config.toml
num_hidden_layers = 8
hidden_size = 640
num_attention_heads = 5
num_key_value_heads = 5
head_dim = 64
intermediate_size = 1280
vocab_size = 8192
hidden_act = "squared_relu"
norm = "rmsnorm"
norm_place = "pre"
norm_eps = 1e-07
positions = "rope"
rope_theta = 294000.0
rope_fraction = 0.5
qk_norm = true
attn_scale = 0.135
bias = "none"
tie_word_embeddings = false
parallel_block = false
extras = ["local attention windows", "gated attention", "value embeddings", "hashed n-gram embeddings", "a smear gate", "an embedding shortcut", "capped logits"]
init = "normal"
init_std_qkv = 0.0227
init_std_o = 0.00802
init_std_up = 0.0227
init_std_down = 0.00401
optimizer = "muon_variant"
learning_rate = 0.00934
beta1 = 0.95
weight_decay = 0.028
lr_head = 0.00359
warmup_steps = 22
schedule = "wsd"
decay_fraction = 0.556
decay_shape = "linear"
final_lr_fraction = 0.0
batch_tokens = [32768, 65536, 131072]
max_seq_len = 1024
doc_mask = true
train_tokens = 471300000
max_steps = 7002
dataset = "wikipedia_en"
Each number is 500 + 25 x the weight over its row's rms, rounded and kept within 0 to 999. Layers, rows and columns count from 0. Numbers have three digits each. The size before them is the row's rms in percent of the matrix's.

# up: layer 2 MLP up, 1280x640, rms 0.121, rows 256-337, columns 240-319
# down: layer 2 MLP down (transposed), 1280x640, rms 0.0854, rows 256-336, columns 240-319
up256 103:500501492468468503517473515545521489455486524493493525488502504504515465533503518499507539495491465488460505544523499541501474523537498512497467516547502506512487514512490520489537499552487552514522548535505499466505492440507502465543461506
down256 103:509531496509465490520501526537541513482528454543499512529480489518480500507491530484546519512504463477465466461511531511505521507496548528486509504495488499492514478479490512522479462530475520500520449522489465487502530528512452485487494494
up257 078:523526529458541513476481472526533507509519472482520514439514496482496482535492527506513499496510534482516518527462516492449514440481470493465506506506494505469488505535470490506506532490496487531502500490550511480531507505486457502524496541
down257 075:546497546531499475467471522512490524462525500491537486499507504491467516521478524522515497482502521519503497511494472503490479472514523500493515512453465485472493526525507512471486524511522509533517525500533503482513500494512546518495458531
up258 099:504457504528484508520518538511496516503524496487536517505513502449514486516523499493524506466501533494487477474468547519455453519529462504471533524513478512513495500447522476495503521472495501491510508564481496498516489534535457489556477494
down258 103:507501556489467537489499502492486489480518505524487489477494504491510498511543460483488494475493477490519506518492499531463490539519538524494525494507496513492526505464494519523506531485480525490485508527474556518479477510528475504507530479
up259 111:512484488465510479484510494496478488534540525539475468533500480537486491509490455528549507511524497514464518520460524504510467550487557498540493483475541463474466493468459543515522477497477498507480532461479483485505516483464512474511540456
down259 128:516464511536480503471505496502524540525478501487530520479497546483492529528499516488497556494532486515508509480429462520491512496495491473512474485475490470505512497526509494494519496510490442477511532475521465508496481483515503541494487510
up260 086:445485484489528492505511512492481488522479469513472533492471494462497522489475467529502510475485526496506528470468489481468531488506506557503531505513503522494511480516505483485516493521508509482457470457500498530515499514465489505459488508
down260 092:515455482461509483502479458519509561545507502499509484496475506443485474540519501475497365515524519500512500515479512487506477490488485514496502514489509518493495520473531512495514516510495506511476539566522522476528481479532489502523522540
up261 079:494483495500495509496488500467486479490531473517482470494495518543498514477482518492528507545502546502481510524471542481511473516498561523472516471480466482495470480506471555480480543564506521495526493445523490505523518550471512491504487519
down261 076:493475508509524519528538482543486518466478482492549508506502495498514489526469451508501374491527483535480534522477478467499492453511440502477468521482479504487525539498538488574511463518510448496477482491506501515489467492497499533470495496
up262 088:502444524504514473466546530473475516524515494451516495549498456520508554527465522528547507502498480522475525497497546481487543500472487512520469478500511519461514502558471454504490518541484461496522460474525541504497479497507473467487525487
down262 090:535455485476510482483509501514536516509463473460487483569522489493497514530503517521508503486529502517512506550479492491512488458473505550519507515489559503523485490500518477505543528497482475531525489527517513445515496542500505499509524480
up263 107:502506480505523529523505547457481530515545494484510517510485484545510493478524495499518481488545514514462517512504542492502548467521441487468447506473448524477484483490457510491523475456478539515466495477524509477508529466475495469531473504
down263 100:504514452427452503532465517468541527502508492494469504513500469495516454471498509518516478527519479496510508514472483547495515510481491564488490521485549540477468492509518467490498505499507541518466558488506510473514500490500469479541484503
up264 095:440495504495515519506510507485420482519469518488502474530561472514484495487501475465530580452527493488476550503478491472531517496534459481496505492527467517536532530493482509463472483516495487530514506530459470487471439542497472506492501500
down264 095:473512550484516493565515472455538489514490480534516489529445501503496484501498506500529509506488481485452547470517497511511555520525472500514483484522463519449483519484544486490498547520560519450524512521465468515464493554492483514502521521
up265 078:498453493520505489444506494523514521507487545491468471501513513510499493534535512523503473511513487516477506478486518465504492470494517503492516495482514495505568509506466478491517529490536539515513465530466498503534472534519507472495497525
down265 080:506527526520464532485501549494529479538481479522499527471511516493487522490497495512516436500546486539464449492467530477501572526521498492542520482559527540498517494532495516498504545512503483487509482519504531521491479543515525489472464489
up266 102:454476506469497486497504514517498461430519514461496518542558470482538530465473543486518519487530483506492493506496553504538475485539516506546467486499493489489476483532480486472465506539490503529498474512475466517551452511480479512485503477
down266 118:486479559463493524493503530480525532506525512489490509505469508479508525470515498558446556501477487490512517471516544484499502507523534499537459488481493435547498475513501518517505511509518512462448533451512478490512494497523497521511536491
up267 098:486504425485512484473501485490500516499497525476476505511513525518515498478538520498487498523492485447502456497539532487497495443509513489450510538557504489546497481582551496522500510454484454516485516462466502493487496508512498493490540509
down267 108:501487506487547489515481509469505532483499563545503509525500474502498490504508523491467479503533542476491507495497513490512494525491490511542530489516500490521480484502482531532487518502469479489485506475478487513482501484489505494513509450
up268 087:507478484508529502469505472444538526515504509494487516450501557540488489540524497495469507514482477534501479503486503490493488494482481477469502496545495493516530536522482468455461467496536522514483510501513467502510536550511477443471473531
down268 086:550516499542456489492481490484510487492510488457488484508485492502507522539484524492480463492480467533504460479508507517517500483520476481476473521499486522495477560544466519508514579516518515503440500514543452478505492536463482464447511514
up269 085:498537509485515486468520510486501498452511482528517508499504499484516491499518528501510491528492501484499511503510460549512457481484528511513480503536503554524496454527518501511508515475497511470554470480510504497482491506480551496500497480
down269 084:513511508571491493517466511468487520541529499556517492502524522497517519441515533532489442524483531528465486500508508492509463509481512456510498496531478483500485474506499519515495438507512504488551518535508550486481484471482540497499509477
up270 110:501537467526509521492497465472511465538498471520498504502537508495512542493502489491509543528518513503513565482535521478548502488435498515472494511500511437505475464495465479503491446485519499455555511508514486479475489524516526521483530529
down270 115:468483472495488524474488482502507440476481529466468510483517480481488497542544509497467556509530508545488500504520493518496511474410512478526476473491505511496490498515466473519488494476497507542500505500529518464434490484541516488561494503
up271 101:532517531503520508486493494515451489472519537517465525511477497528524483484508509489508519479501463499509528486503492496479494485469541519509539457518481505496507498507460495471450535504492500533544519470491545506487503521479482521483496446
down271 095:455452501501570460548545476509523515527507456530510474507478518485501490473511494476480505498511517524506476503498486496491479527483505510475488479547469484509478535482498504494500505502490456504473495493529509482531501514479521489451468484
up272 108:481481492457518499496471501535478487480540515531495479467523526488479554519526511494510488456516493514495453469502505493472508470521465477483525513514479490507509468511450482516491500513498461513492478508464496478462516495546514477486467523
down272 106:504502519531503511513476508495500493521480455492489476482486484476477487561484514527475512497503520500475552511461453540527472488458531533546504521525525477463484520486505558542479462489487496500505490492514521491502532477487532507484497531
up273 111:523519513511465480477482508505542484517536491480486532489500532525527479491488539482473470531502496476454452476529487509513480453553503498514499532493487487490466482481503488532496531520498492496486476463545473516522510496487504492517521472
down273 114:515503516505479527500501540498475495484549485447477506492456515508485548487501522511505503541518442515518491481544461490526496463479507478519555524536508533514502509463517512504511517495452522506457507479488462493547482435515493501511524529
up274 092:510531444542468467457505528505487450510514489501466414523520442530518516477499489498477462492530513459484485481495501490473517547492537499473497490466526496489481464512515458508509451456546521514569523464495503506541516488513523527472503521
down274 098:527472501474516543516497474512532485463502515519543532489529512550456461492550442489458470512497498487501480519480497497506506498485472529513463496481507499468492497476502518565505432531508498481502448484505495499489512491505466478506511489
up275 086:483491490526512519535462485509476512453451512517516544485468509514467493517495441512510480513506452475516477486449537483443520532549494495503507470500506480451524519511460474473468478490491497497472495514517534506526511511539513442508494519
down275 084:516472493498516496474485501530505517486503475474472500502488529528503479531451528501482417492530482494454498523461486483466507468464506468468474533475517560481524522499493523505517487525484445479495485523565478465533478525499575500473484531
up276 099:480518557523520524465511517496483512500496471514484520541477463532517533539488530530554469464450525493546516504528533433492510500508455535513477520524497496457515488504483489496517491527568476505503480487519505483500527456469466470562474475
down276 104:483479511530496490500502490544510480498486478514482482492485476528518460535510499474525512472412483498542466520501502502489531530547505524499526510474505559541518545535502512482449504504527532473498497483533496470510497490526447489489534469
up277 094:489490506477541493533534498488494474540463473477525488522482510506493460489489477483499504505488510556487534546494519495531509482483499520527503515553498487529516511499504481503470511487455496492513496458445494472460504489492544513522517484
down277 096:497553536441546547490555525503476514532481514459486508510542467502508492468470507496491516509494525474508520529536477486509520519466497468509505526530511463540494484519534465514540464503495488432535507504489495537469503483458522503482513489
up278 092:516516528534518518507493518491502509475550511477537484488474493497469524481521551515574459524524481483508518527484476476511462461463504489500512528500476473485508549497480526474491525507483482503480467487444501461515466505522515513535451456
down278 090:503502469501482517498469497526512516482486471483495503461474525458526475520477508455455347479502477471546471497488496469501513514511518509520515494495501470506476482490537451487516500519502523509407506476532542481521472507509501495510513498
up279 098:469474515484528472496532466495485496510539498550514492484488532506527504485515481508450474505456513486520469465511478463483453526479489526480503499482516518498498499525477521494453538510499490487546502456514485511469544539520502516520498520
down279 096:532473550504518445481511480487509497467509487491505471505489512486515509457497507508467513512524509537490506475515506481503526505486467457529517503487512506523502488532547485497497500495543531517492541459524485498498505509511498490490545524
up280 085:497485499473488522502466512511484518529526519499491537449460496526453503478523524521506465516515499483537546505512491473497531459466483496503507482515505485521497522501526465465472474502514485441538478511489487479492517508509497488469525530
down280 082:499508450483507449487473490525537459519526513472495489503456481484473483444499509512513451503483483496513521489547469479488490478494473496496490521533509493517480537540482457449509503525505525500509468510487459511524483464482505543505500503
up281 086:530487508506488509503510496467499472512500532498498514463504454461457514481503508504475449478464470501547506488509503503487532498476511477490508485504528465488501538470510520504490505447468428494441493484482483525499538481498525512447510505
down281 090:535470497510456493493515487518446472485478501499495511540510501468531507510469529455489435499442479531485491508500493493498547525464478521487477509512528492479489524492504532501514452482522473497513474521511469533476533506499508500452487518
up282 109:490461513512506471500491516512458488561473520495520540543504496528538492507511466504527501515534547488463493497510476551495484493515506522493492503491495471504508493460466509526515478476516496492519503529480520517504486547500508473511502476
down282 099:501504516487521483457515515471492479516480494507470493520503503526506508486545503522549463508504516529498489488471439531504548487490493503510489537504484518503493474522523505489515526484501496548523503532482523479515520503452502518532508511
up283 100:524554460510528500504501497503491484459506490479494524538539484498491502525470478484472457497499507559500527549514516490480526487547486460457491498517473499508507512507516497510495508493503523507514520488525549506501530482515560477488505498
down283 100:503484498497513502492485517477501509509518449506503473520491569498520502518459516481475491524504494538478498492518488493468497511524490490495509510511515528515492482519486492459485491530508435514518489530515552485448492510477517450528561499
up284 102:533474536497516517500515515500510471533485520491477486505542490492500469541477455478578472552485488561524470482549458493492520496516506520468480495479541501475519487490502515515532494488495504515548482515496512492526510439491473470544508514
down284 104:488489522504490494513527502509491427517468475491468531550477536529508498518493470476472510545513511475489494448490469506556488528527502493472497452513495509523500505489524525493474491482526471516454526471505538504489518503513473515479498562
up285 101:477506444511529507499516485502533496519457506501490540488517509512515496543538484523524502485514480511518500500432489506514510471522516465471550503448553500487540514514465466494496501495449444495488467459498531551499501509510508457512534476
down285 122:504520470505494505497536552509520531461461498501564500528516539472456527546521510508469548525513441455526513492463497499490506477459515481535493512498515503491483479498492510516532500505462509495462521476523505517499474507493506476497510475
up286 102:477490534495453551501511522478512508512506500517505487552484510541498495522526552506492487480530494521459509537488493536523506494512521502486538506524436531482508495520495462539483455525495461490527541459482479527461511452533454497468514515
down286 087:515474511493503479476499494506529516504504502510541520476488483550535518475477538514511494502505503503495528517522520537485511512507516486477518521505469468543521487486484469536528455518505531491473486513431486494502513515497526444470483474
up287 095:517454508520498478475489500482469514501468513510497557503542532511504511496464516515482513478443488480487536472510447493470488478508484507550488497510475474493552522487472478469504474540530523468473494497488476494482489463486478500443522474
down287 099:502457522506490525498521504454482483533483474449522525523439503467542505539511486522522474523469515489504499497482466476498545503503530491504474488533537467511515509483524477495525516465512476474459542503499494494536475525506493470509517525
up288 102:483501491509510509491506526495490472509495512484553525460526538491502471513488534513456446491503492517501488515480454553475479493493495497436473507495487502482492479491502471508460480540508515479538541502559523515468521501513524496498482512
down288 110:526468468462503478508505520515522485495495500479436522509501489497492519506504506530464416502509484513498497485476482548503524540525515464516495454477514534477466521484476532499493469491495466494461456450520470523522523497500470505502458523
up289 090:530498486456482513536502543510456522473476483494562455536494499476455482535498526529498490523521496498460540478545455493501469568524504495515479493542478515510498527532503529466525512534517491540499484503470543483513492465504490500481508499
down289 092:546511530549504462482475552557529502470498538530472455515509499524465499489481500480460449477507485465513527536512497504493461511510489514504500495536498509490488539468497511506498486534500505500493493546535539509494446521515492485489535492
up290 104:498551496504510478480484505488543515481515494520496507459507501509498526490476513489557519522490508494442486487494504499504460521485560479489480515496478486466503528472488510517495506503509537499521458529511496511488500485509548485509520527
down290 107:525505486465441499487508484469465532500483529513469477489498523487492474472536460483508539465505477495508513473491490507492505487497497528503492495490496524490540526449481462527494536475491525528529520483537516519470488500467480484538547485
up291 090:465426507539439548482506518495506532474498516510494537505509530507506526471476493506499555491512476505457507512467517504536524550486492497470483501493503490463563502477517485501546528534485514540487511501445534472510479481515461513490472518
down291 088:504471528561534512478508484481541485493529501486524484490485504509475486438520468481507519507540524533541506495500502523481494491487530499506505440518494477500518501500514501496484540530504498533460512491517485500487529543545467491465494516
up292 100:464508524513471485505504517466458511470475496532502504526502496505482497496496474523529497475483509482527503478500478445509487512476490499482494494493516493492503501469465475500529437486463472482508491490508503509515565467504472528503502519
down292 101:522491492475490485502459537445511536462520497494493520504526586488550454484480489494495464486486499499459515506513487484519511473511512501497483491463490503546498499461566488429454500518473503532476530456533533511468514499487467489486467523
up293 099:504520543492508494526490556510530551531495504501461464485507515509535493509487503491494525541516503524502466505497491488546475547506497528501505527508539461523511503489489500509494462499541498481452485481513523487502503508531521502507524510
down293 111:513513530526534531522475488565486501552477463486479556509489496507492474532490509490492528510506520512514549482514480459506509497510503497527514503479483485489494513483518517501514468522524453474446506502502483477492498507500458477492497523
up294 084:473493484526486523479489506511510469526524497459447488497529522519503541503475471497492467485515523508503499491521486519499489503532507499502477458537439496500531500496496531500489503507485454502482504499515538468487475474468483510501475521
down294 084:448487496547495482473485497446505489535455548463456534516488496522519491496493494498480439512516525459507528540555496545515458469505531497527542501510513499506557518505505520501506471507501515460498495516500516508468529528495475505475523488
up295 088:549497486501533484497510518516529513494549503493542493505507531517469481514545507514486471483523484527513486506485480571475483486500498524510491490464515462490513487516529510513496510498504467463493521546534528526484509447509481450492554522
down295 084:505522485531507489498495512511481533510467519502470502486447551489496512513503537490506479452564549535523457512500551507508468511500508518529523526472488493518507493531514510492501480497458507481518484514527518491493485459471497469488484481
up296 091:529505482551468496497485498478493466515536534539480496489502523520503483515481501512507512544484508504519512519509515499477512475495477511514471523534462508520531517496529521480475490492525505546523494492495492502471505492476451528460532498
down296 091:519512484551486519493489433534521506482482461516507490535536532475473440507568496524515466501516514483532459530536497501496468494517481501508476504510490513484566510486536511516540483519516506499447516475521523482527542522480519487458468480
up297 091:494481470458469489490485518483505469490488530483493489444487513498487465504492462466496479524482493490438485507470494470522457513582493506456437458463539464468524518504500466458509510536529528509477487493527437508515556499533505528514522489
down297 101:476518526478478481502531482463502504495456492523523475505504494491484498531473479490493488494506539492470473448535465509502511513561493483497480457457476502471514467462510539504517538552529569497499516502505491526506533524511479552491477525
up298 099:514475465488538499503490519510486505472500516487528520506520537487535550458485532491517509483487492484522488503478494496482482514504463522510477479511477481556489488542518476464490493461490479510502482500443506542486506491495514499481508469
down298 104:512504504488560459499484519524500486518494499492483485517540478461454494529462462537506380468451514445490472499495513510480520535482539501480529523481488512499493470504511436519532515475455491480459488470532504516480496492488490523491487514
up299 095:545486519531492472516503482498513539498499581509524545496537461554501503510528485526484449482449526477523513509484515488510463512505499534512455464465482504472516480496507516535484535517482505488482485551475498497457497506514516470473467512
down299 098:465538568505484480521507483497501529480526455492529515506478477524484513538474513509451442511516498512516503473511495501495509540490508525485540456472474455471496462499513553467473499514545487515528453544478535464491523489474520506485502485
up300 107:515485509473502506514488558493474513476521486538451502529488472508507481530476522493450496523491469468496539505531525456532523512511495545486497515489480502466487475520498507450512497513498481532521499463489510532494502497484503471477505492
down300 104:479554517512491488489479530505505480542504507538535508487496504515515474509533494493502511465509501492479488506496504548519516494469491530475490506493526519490483525501523581517497525478536471539490473492503472521488501499494505470526477485
up301 090:494526506446487445482493515488493504450548488503503506458483552534515491471535484483516490483553511488524458522493497488535484501495532461481500486483484444453539518481466482500509511506532500471510466491537514536469546467523504510526498519
down301 092:525501493497510496481490492504486468492520511491494517446526489513499510485501489528486569541527509565460517504540491525484492552480497494489472505497489504468516514526517534485522535472515495498471535498448522510524552521514483463493513513
up302 106:481507479541511473501502466464482512517467483501533529509535508469556496541530486478467474519464445450530479491534472509511525514480529507523487489508464487537500503494489507468506507519473502476481492524492480538505489500491469473475468495
down302 100:513513493562481482571553500536502492495521519536533522483475511537487484509450487475500538488545530488493503495516486441496515470467516486475471476532510494513470490502512474489500484577471487486470534488485491535484486470483495525478506483
up303 097:571525514529481486517528514493541480533483517496469486510491524506520464432499464537485499531500486494537498511505477508461499492516508519482490515484528520472480526525460497502466469482489493533497465519497523474471510476497537539526526543
down303 100:473508522498529506486475511532552521482512480490486491473520536499499522526508499543550412484504505488501522510545459473498500505480505496496548519452491526510495468486516502511497486505478471511469514499526465543460514486472484540445533468
up304 101:488475493507529545494525519500506529500486493542462480505501543495508485525510476518517457500538502491533511524511509458502483479522464420520522529486432481470513482507464524508532504487452479548511450482514496483493482485526467512469539467
down304 102:514463463509488505504513542475533500531486504464497522509462513499491495483493527479520431528506517482462515496508509481479521494544524462470483454507496492502524479471557496531536496548489509535508497467476506524491500492476499536501494509
up305 114:530476477537498535510519508487474498508477492498464491506513509487505498491458530490507405535478493515467479516532521453485519467540473467546502485520520512499532499509512496496499495490474502490485501522528513484512522505488535465475487504
down305 110:473531510484521529476505486501519565551467468456513529489506494501464490571503533486482495469498496509502491515477535490504502504494444489512549478543502563509506469562511532494560522507492496502505480506543465445485518519487474498521516534
up306 092:517489497478550558500508539533471485553468529503527515514483506492502493499524489471541502516499515539507514496525497509534489506487498483459502505523479450494460482500502498496509485501511501486531478545518515499511468490494494566528472514
down306 089:524509486500507504437492532515492505533527523517477471525511546519522509475459525547523442530500475492493499488523525525509505485496473509488468499474521553510518498496451500533463500508519528562469512530478524531439493510509446510533414505
up307 105:530534501516513460526508516490471504506534512456546539515519522480502470497476551498478509501496504491548524515469511517486508507463491565505519492483534531506505508528476498557496536483511558487526506550523474485479489507474478508493463462
down307 098:533551549541481498460515489469468542530495511479585512481500506486470508506498501479507503470498507444507500464509519531512535491514502513545553487499494494510508458514481480505493510486544449502493493434485542501507512493488510525484528484
up308 091:510485501530466525480489504535459518465530474488555500522540530508494513566513484520526487532468555511491510506482489498446510547499494502488500505503529483509519492498495468448507479513504499496467551509507489506534502507493499511501463519
down308 109:521494528467484501514533564509481499475527515475528518512540506486544504513523530490541519535501538533490525502523488509483489512473477485502514497511482494495517476507505520503505486484521493505479509486497496532516492548568451529472497495
up309 098:484506456491528485485520511497491520494538489495461489493523490467517509509522531462502507533526478502498526504514543480499464518493469499482528468528500490547538523515496499473495494502523489489500509477489493542481512487533485484510495528
down309 101:517485483504504470468548506543487504477496494535504520462515516467498500466479484514545423529528486491483488508524497552479508515506524493507458504515545498495513476483465492489493506518490499484493506480518537470455513533520499487492524527
up310 102:508477520494512457449459506522498486496478475498458465463500512507510480502519448511514452480500529506536491533540504471486545474457508503527547498519533508518521491522453532510534537498494516506519485514487537511470491509484497501456490485
down310 093:484522524474492544490520495457514494504498445503516498487451505489525498522476495509518475517531466464488530529483498478513518480517508472499462510498450491531430515416486512504522486489461529462504517456526516512443504532477537496489521466
up311 085:488491540587489499511483498583518503491508518546489554515498542548479505473503504490534529469509487512506495500474496502520479457473467509502517523481510520467507485527517502475495501481544507503483490472527488490528512474488538498510496551
down311 084:480520510515461501499535481480487453494508465525524471536493484442480485495518486514525519529503506480511474481465486484493489499496519497491506524466504519474530463485505466497467484517459483501466538463511477496538528499533524529519521466
up312 099:469504525464474504525470523503460520495510481528512507537473447467528536498517466487497488535481504468479538522509492460498432503485492530482506538486498486497525521517535558492468510449484481509535504467506497517497554504549454482486510484
down312 099:533562484474554469466487476499492496477490505475493539479489477540490489519489513450520577440471472463455520472443533553514504486455464538509468532491496472510528469482474499496506490499572482501499504498486511495485479516481502471503478477
up313 086:519492490509514477509490488537543492517512439484467529530486528484500527463506480541495480471492489555506515468527456506563529486468504502478492490512497554499475512500475553521494452504514485558491534534474525500513478495509490503470531496
down313 085:481524538520517514482510505514458466481478541509498500489528496518448482486487422498501499517529514539504467479547521516510501509502511503472509480520518469508529478474447506510520489513531490517487482511519479526488514520492468477531442528
up314 099:529504505461479503485488513516512503503467471539463485519509484495483533494470526544529498497525500452505492542542488446502518528533464507508507455450469495485483478538467521497488479522541501513492533462491514511513490531537555515503475500
down314 090:520493463534513504511497494513480485482472485536519531535500447522465506525488488506532500487503484494458534466462498471492495499496504516486522492506558498505502509499467505513487499537534530503504467517519486471479526487488479499486524516
up315 102:496517554508479526506528524505521494506519492461497486521499504506552500507488521486512501484504543474451477507463447507524528506522514498487516492515512527480526471520500537537507502488496547490516554545465458447532468521502517519540464519
down315 103:478501506489508502502523496514499527482547469490526489492522506501500503474503514478531512439552492511497510506489497502512496530479500479520530473482500504488487495464521508544469503465500514502462508538512496474493468491509507504563482500
up316 093:496510498498515480473487496475524512541481473520480525516500519502524526494499482542527484512469491472485499515540510505521470515493497492531533553500519472465527504514466497459482547472460460467516497478496507456529477476520495498516510530
down316 105:482510497531488530472481486503522499504565503513484471510512488512464534504501499472498480509514500527526464451509456533490488523472499547495501503488510485507526509510514513544540482523515444478492483508505517521538521475511471528535495543
up317 099:509466482514512517442508491518502451502525520465505504505530501508542531561465497477506505499492510463478503458458476486531465464533475471486510548523534507542526515469465473490487498482486479502527535513486499526527486487476467523485497538
down317 098:516509519482488531521522484496517514492530499526490457523513531484522500475524506519480505522476467499508463526492430481525484486492492519467465527493501488528459459474469516477488486440525475506481522501497492503468475467491494434477493473
up318 113:534509528484516479539497503492492533485467497518517504485470486489526517511553516498527471486491488497502480545525512521476487520479495496448509494510537510506516483497479508548527458508447498487528533508463509501482489494506513518458485512
down318 116:519539477536496487516529461483469530515528520492512482499491505538444486502531472492487522515529444526495505563484510519522480582442478488489513484537538518482463507518489509496526477488482485510467521522512517474518457489519476508468468504
up319 110:550505485477506475514534499462507521503506499520510513456477518507479525495548497473516472494492485524526481524512520487514466514499501461502530463472481485491477522521486474481534515471493495479497534485461492516523552510481457526531485503
down319 101:519502525466476504470517456483513506484494484491501484538550487474502473498494502517530491498500492530511521509465479563512544485456520466474522470483493500520531497549494495476514501460510546482581504503470481515503502499511451494475508489
up320 090:487507474527515503481531493490485525521515470495507506548538525498486482480478513516488535501524548519450492465495481485496497541490533518475520520520476516503525508526540516489488442487550473492476554452522474468488509487523545526490537529
down320 100:453518481449490503487524512522459526467505488487515507547534518511499479495541491507480464520565472518498486522509512483471518499495509524477541504511507508517450541499527532511522518512487505525451508517505473487495497450491513522494488530
up321 113:521472523494503535531511503497531520495504495507506468556504495494514464542492554547479498517530503544480504510497475525503470560531467506534489516512493481497503484514493531467516483472543474492485523486540482472521500500518468500514486472
down321 104:542491479520496468545483529545485482499450422519451508524495518515528495512518500500464565452547549515498472512487514507468491517510504507493506499525482506471523511474460507505515514474536474486493483487505497455511464506499497470475471525
up322 118:479490489511487551535482532513494471461502504543468476509510508468513508490495454511525482499538569494487504477464553531503485505501489417475463474492482477507495484478501500468492514470483501502497509500475504498507504558469475532499462513
down322 126:463511507488533476444543463479496508537472521508535487491460521531516462485532489533527455497481533568519505521502510506492530531490507482530500511473538492529524521488520472471469560517497466497458494490455515518499512501526488424500483451
up323 060:495485512512518532505515504490518458571510499471477471512530535528476499481514510443578521499470499487502524529497518491501544523472537481524497489496482520532506510520459497475505516535517497526503532449493525544511497527591460452482502488
down323 055:499538549514494488429480521492532460532506508502523429517505500527502534509533506511512373517470518489442492554484479464521477474510500484516483488485527491486510451532517479491488504504496489481494510504522531497511499510519515512485509464
up324 109:488504501506524458507514489529522459477505573520496512527506514466529535470454511491483529489513533529522533471519463519518534501526490507501492514506533545501520489525519545501497486540520504497478430559521542483551464501501501515498460507
down324 096:520502496476512535471514507539485492513468502508515488490527502501465517491470480496553459491465453487476511494475474534486475508542483516453565481492548450515528503478514485534479503498486542507512502522520545508545517490512505500514465481
up325 104:545475483483491554522487517485476486463523512489503488495507514483469453444488506462451460506480446500517544491484436501503489506485512489492488476501487485500513502533449510516457510521489551508514494479475480482472512506490510474521540512
down325 094:513492460523538492516516493507458517463493452452481513482515531495486489511505498532531461491504524497558519504498513466489490461470513514520504480439540520535487480503512539491524469491540527478475472472448525535514468512498484544497503494
up326 110:488517486496513487518502525536495547515524512470484485510475483490477452477492495530541530490554514507522480524501512486543506536455472516519522499486473506500489502502521508503489479489497502510534528538496499504463510505523508484475484522
down326 106:447528532485577473489538507516504562486538496452502488517468495512501510513471488560515523526499504482521520527477484508499467498440525496484486511470467476517481508482471508492521482500525507553516463500503476508463499499492536499512464494
up327 103:529539465470484483503511515487492451517476511487500513522517527500540503456498460513506506464503472493473512492516468529490468500493526483472478505558500466533513540503490500503534532544488535499466495518519498471494531499498509516489491499
down327 110:502506560443482489477474526507525519541459513513491528521520489509504534465513479504472453492519520500493496495491542524505479457496546504482534503468467481519509523501487477461462529519509483499509525495453523486474493504499513521513507509
up328 075:541482510508506518455530476523529498525550468490524490510515473456488533537516516485526463490471503501476520573498495493515464462469504459473505508468488518465566473514539529489529488499523484495503514511507516472477495489539492531515509498
down328 076:485496507565504451493529515517467518507478516546528435485487511529476485516487524499512376513482503499496487535522531500514503498519529515511483507497522461473504492514516508514505478472498513492510504482500496461476484503489502482514436494
up329 094:501495532479501508507468507466506500474487509523480469521488525477560479504494497496474447466491507484546532514513518490472460506513524470539499509505471461457490516480484489490465495471515496517499499500514468496496485486506514473498511548
down329 091:502540501535469516494487473481507527511425509480478500496498475502506495498488514512569470485496498530485471522497466523502439448525510495504512477488507516514495472516499504529484524482534526526474491479478545482468511478513504469489498525
up330 079:493487491475486507518523554418477441511480531515530494504499494513497456575457508516493481539483505470512490511526483513481538544473493481518498519466485474486476502471496498502489494472492492514487503474483490495458504481501483488554562487
down330 081:475491458515483521518478471507507500539492502510485439471489520495508503497515521510499383519478546534470457547462516464462460516492492521501506484501537494452485531504497460480545488500508561483528548535536492479490477533479484481470484538
up331 112:543496488484496510508480519517501498538494515486485510511481517539545487498493504453518589517525488507471492484488546529480513520509493517522519520498440488512534518513458499530503503422519520526542431526487474520508482482534512499504515484
down331 107:515523501464472509513480475551513467469492528448522503470495511489497485516492495507474599461509511500506512510482452544512508474485528465491540464490517484481456476491486469463499483547548522488445492503502493490483491572483522498530489467
up332 107:488513503491533513457447513507502494508493503464544548494490485498516495520487486471518460515506525534485451530482509476540481497503512527460533492509522512483534485496425483468483512487502530508519467527554495456514495457549508503523509480
down332 094:513461505522573480482461515496496492530497465508487461471494478522470487480538487486499462513516492495510536491502486489516470519526483505502518540491478498449488445463505499527563504478455525500478534553474492516462486493510535510503453475
up333 089:486491505496513494523554462489434490470463489498491494496522477514549481469531475522492508506499503495484530496514474521487524509487500529456523491514516534514532497502461460549516497451479456480491500538508524478489478507500514479497443486
down333 097:476533487491544473496464488465505464488494452513490518495511510522526509534538528495533504462537510490508496442510487516487504502514484464492517484465494485486503510494529458535553508470487442510537506513515511506512560475484558514436524482
up334 078:519449551507476446502510451508541471497494490475463473491522483506515521522499513465464473503495465502501486442503503508482498511532462483510496458498483519535475474561487514536499523480507499540516535457512515490494428448497476496503498527
down334 079:530524519508467518487533466506486496520514511541480482494497481514489489514476493503511450502521496543461525537456522509508483490487501513472535465521486501547510452515515510473514499454512533533508515492480510551464560489544477525513439481
up335 105:486503492504518482488478505504481502500495464552509552457473522514497496502501502505531516500483435525488481527523479550545490523518525530494489536517535481458523512498440479467460448508488561494546478498543458503480514481502525499492479514
down335 089:521475497523483472448501480494508511499487477538471522461496481512480556476512482520468476523476502460472505493555496478464491522484492498488497492494520494493498533487515539487523472486493531491503430497481472519462477521531556490525484515
up336 124:554511474490502490500532483465439501512479467470492528510530502516494507491535510476519504449453504483494509494485486539501467460494512526452502455476516459479505542544493502479522515536495545478513502477515531499498529485515541467508474520
down336 112:487533510515467459569483537473482496488522477541471506486500479468461495503542470489533528512526500471505504441473466529563496510492511536521502500521496477500504496518504560464463563557503535508536510490535482486528495499500508499474495456
up337 092:466498491504556516529515484531536506492485504530536496526474509515501525500522546524473497527476510459498514516542493510533435511489495490511508512511453468506489480481504513506508492529483520519486472495505513492551555490501516525484531513